Each number is 50 + 15 x the weight over its row's rms, rounded and kept within 0 to 99. Layers, rows and columns count from 0. The size before them is the row's rms in percent of the matrix's.

# up: layer 4 MLP up, 512x128, rms 0.269, rows 110-120, columns 64-127
# down: layer 4 MLP down (transposed), 512x128, rms 0.124, rows 110-119, columns 64-127
up110 115:49 67 76 39 62 45 49 50 30 75 71 77 45 67 45 75 32 35 44 55 68 50 27 29 48 48 57 65 56 56 76 42 64 37 37 33 49 42 49 74 37 64 58 55 71 71 36 58 61 50 54 32 63 53 43 41 27 56 63 30 36 47 40 24
down110 094:57 42 48 90 51 42 41 39 61 49 46 56 61 45 37 38 39 42 68 31 50 81 60 41 51 72 43 52 59 53 50 49 41 59 56 17 45 42 46 29 49 64 39 50 46 28 37 64 51 53 40 61 37 39 76 33 64 40 44 44 41 23 54 53
up111 094:27 45 51 61 37 71 46 67 48 90 33 69 59 64 45 30 54 42 45 63 32 77 49 36 68 42 58 18 56 56 40 33 67 42 26 65 52 53 67 43 33 61 54 37 63 49 35 45 71 17 35 39 50 43 56 34 31 48 16 46 47 55 61 57
down111 090:50 65 06 46 63 28 39 55 58 41 34 62 51 37 67 57 32 49 61 33 62 53 57 33 35 58 76 47 32 64 27 73 49 30 73 45 33 38 34 32 54 00 46 55 59 40 46 59 42 70 64 68 39 41 45 63 45 46 51 73 38 44 66 62
up112 107:21 48 68 29 32 57 52 78 51 48 54 89 49 67 48 45 41 61 65 39 59 25 39 41 68 20 40 44 53 31 26 42 63 64 28 48 44 72 31 26 58 47 59 53 35 56 42 57 72 24 57 65 67 23 75 60 72 50 67 60 65 68 38 67
down112 095:62 39 58 70 58 47 43 55 59 29 41 41 55 47 46 49 65 59 52 59 60 61 52 42 49 57 46 49 58 40 52 83 44 70 81 33 35 76 69 29 49 59 51 57 57 47 59 53 53 11 74 61 53 51 64 67 51 49 55 41 61 76 65 71
up113 095:43 51 44 42 67 63 38 65 55 59 54 39 24 46 42 63 38 82 38 37 33 59 37 46 41 48 36 44 51 62 42 40 78 36 33 42 28 53 48 45 37 39 78 66 65 65 05 47 53 48 35 53 34 53 53 62 53 74 46 61 68 30 29 56
down113 093:44 45 54 58 35 21 34 45 68 41 54 52 39 58 58 65 64 48 64 63 54 59 49 54 77 81 61 84 89 53 75 33 61 43 59 60 27 46 44 25 58 41 63 79 24 48 54 61 37 72 73 60 71 68 40 67 68 64 43 54 41 06 60 60
up114 101:64 42 34 34 34 55 49 55 51 46 53 55 44 47 38 66 74 35 44 59 50 36 32 50 41 67 46 37 65 54 78 62 50 54 70 55 48 57 76 33 29 26 20 60 69 35 35 76 92 74 45 69 28 41 34 42 37 66 81 26 60 55 48 59
down114 104:63 35 44 70 47 40 39 60 42 46 57 52 47 41 71 38 52 68 67 37 61 69 47 75 81 24 44 62 55 37 38 64 42 32 34 34 49 29 30 60 51 64 55 47 66 46 68 32 56 28 36 32 69 62 40 48 63 17 75 37 30 41 58 53
up115 113:53 57 67 73 25 52 70 57 63 71 70 45 54 48 68 29 50 26 48 52 31 30 24 44 35 45 37 53 17 65 37 59 57 58 55 41 47 48 44 59 62 55 41 74 53 68 60 24 35 31 12 48 45 40 41 44 41 56 49 51 41 03 33 26
down115 108:58 29 50 51 75 60 23 34 47 73 61 63 48 52 21 41 20 51 54 69 41 42 44 68 70 38 32 58 67 43 45 50 72 26 53 75 62 45 41 47 45 64 40 45 60 36 83 51 53 42 69 53 58 44 08 40 67 57 43 61 50 34 54 38
up116 090:29 58 57 64 22 51 34 31 40 39 29 55 28 41 58 36 40 56 73 26 58 29 55 59 44 42 44 62 47 42 48 73 61 58 56 44 35 65 27 54 45 22 49 59 76 38 52 74 77 37 44 82 66 60 48 68 74 79 62 73 62 65 69 65
down116 097:62 33 62 46 63 47 51 76 17 69 72 36 33 59 43 39 43 52 62 73 26 48 14 49 49 60 39 50 36 41 54 46 57 41 41 73 32 50 55 32 51 64 63 41 26 55 49 52 10 35 51 46 50 32 52 40 57 43 26 30 37 50 49 54
up117 113:36 36 38 79 52 56 55 58 75 25 54 61 69 61 69 58 65 59 32 50 52 40 46 45 16 61 63 29 56 45 51 62 68 68 31 79 18 75 72 56 19 67 56 59 44 59 55 36 42 52 65 63 21 55 58 31 54 54 58 27 51 47 65 52
down117 109:59 66 51 49 39 80 35 40 73 63 58 71 76 40 51 82 53 71 35 36 30 45 55 60 54 60 47 52 71 53 42 49 50 39 60 62 58 63 29 45 58 32 44 55 58 65 60 74 48 64 64 52 63 79 53 38 69 29 51 42 47 00 64 70
up118 095:36 41 47 50 61 40 33 47 56 39 18 56 42 60 25 41 36 58 65 67 47 51 83 61 51 44 31 57 37 33 19 70 71 48 44 52 27 56 54 45 46 48 48 71 75 54 49 31 67 58 27 60 40 62 69 68 48 61 51 52 57 37 55 57
down118 100:18 50 52 34 39 31 52 55 24 67 42 53 52 52 50 22 60 33 67 62 58 48 32 31 73 51 65 68 38 47 37 43 52 52 80 14 65 44 56 43 61 57 33 36 46 37 28 37 79 42 53 59 61 21 29 28 64 70 38 31 53 67 39 28
up119 096:17 56 69 46 49 47 60 68 25 52 49 99 67 55 64 58 28 45 56 39 50 45 55 56 44 24 59 31 48 43 55 23 60 66 36 57 46 67 54 39 52 56 36 31 42 70 81 54 33 41 24 42 26 19 29 58 54 47 50 71 74 48 79 50
down119 100:70 59 70 45 40 69 62 51 71 44 12 30 84 62 43 37 69 60 54 57 65 66 33 51 36 62 48 60 34 47 35 49 47 23 61 40 81 33 44 78 54 49 49 79 40 50 17 31 52 32 50 43 21 65 25 60 60 69 36 56 30 78 66 48
up120 083:41 32 55 44 64 32 22 45 58 61 70 64 38 62 28 65 28 53 55 38 39 22 29 50 35 55 30 51 27 56 18 36 38 48 25 45 61 65 46 36 47 53 57 42 47 70 42 30 19 65 60 79 29 35 49 53 47 50 28 40 56 27 46 43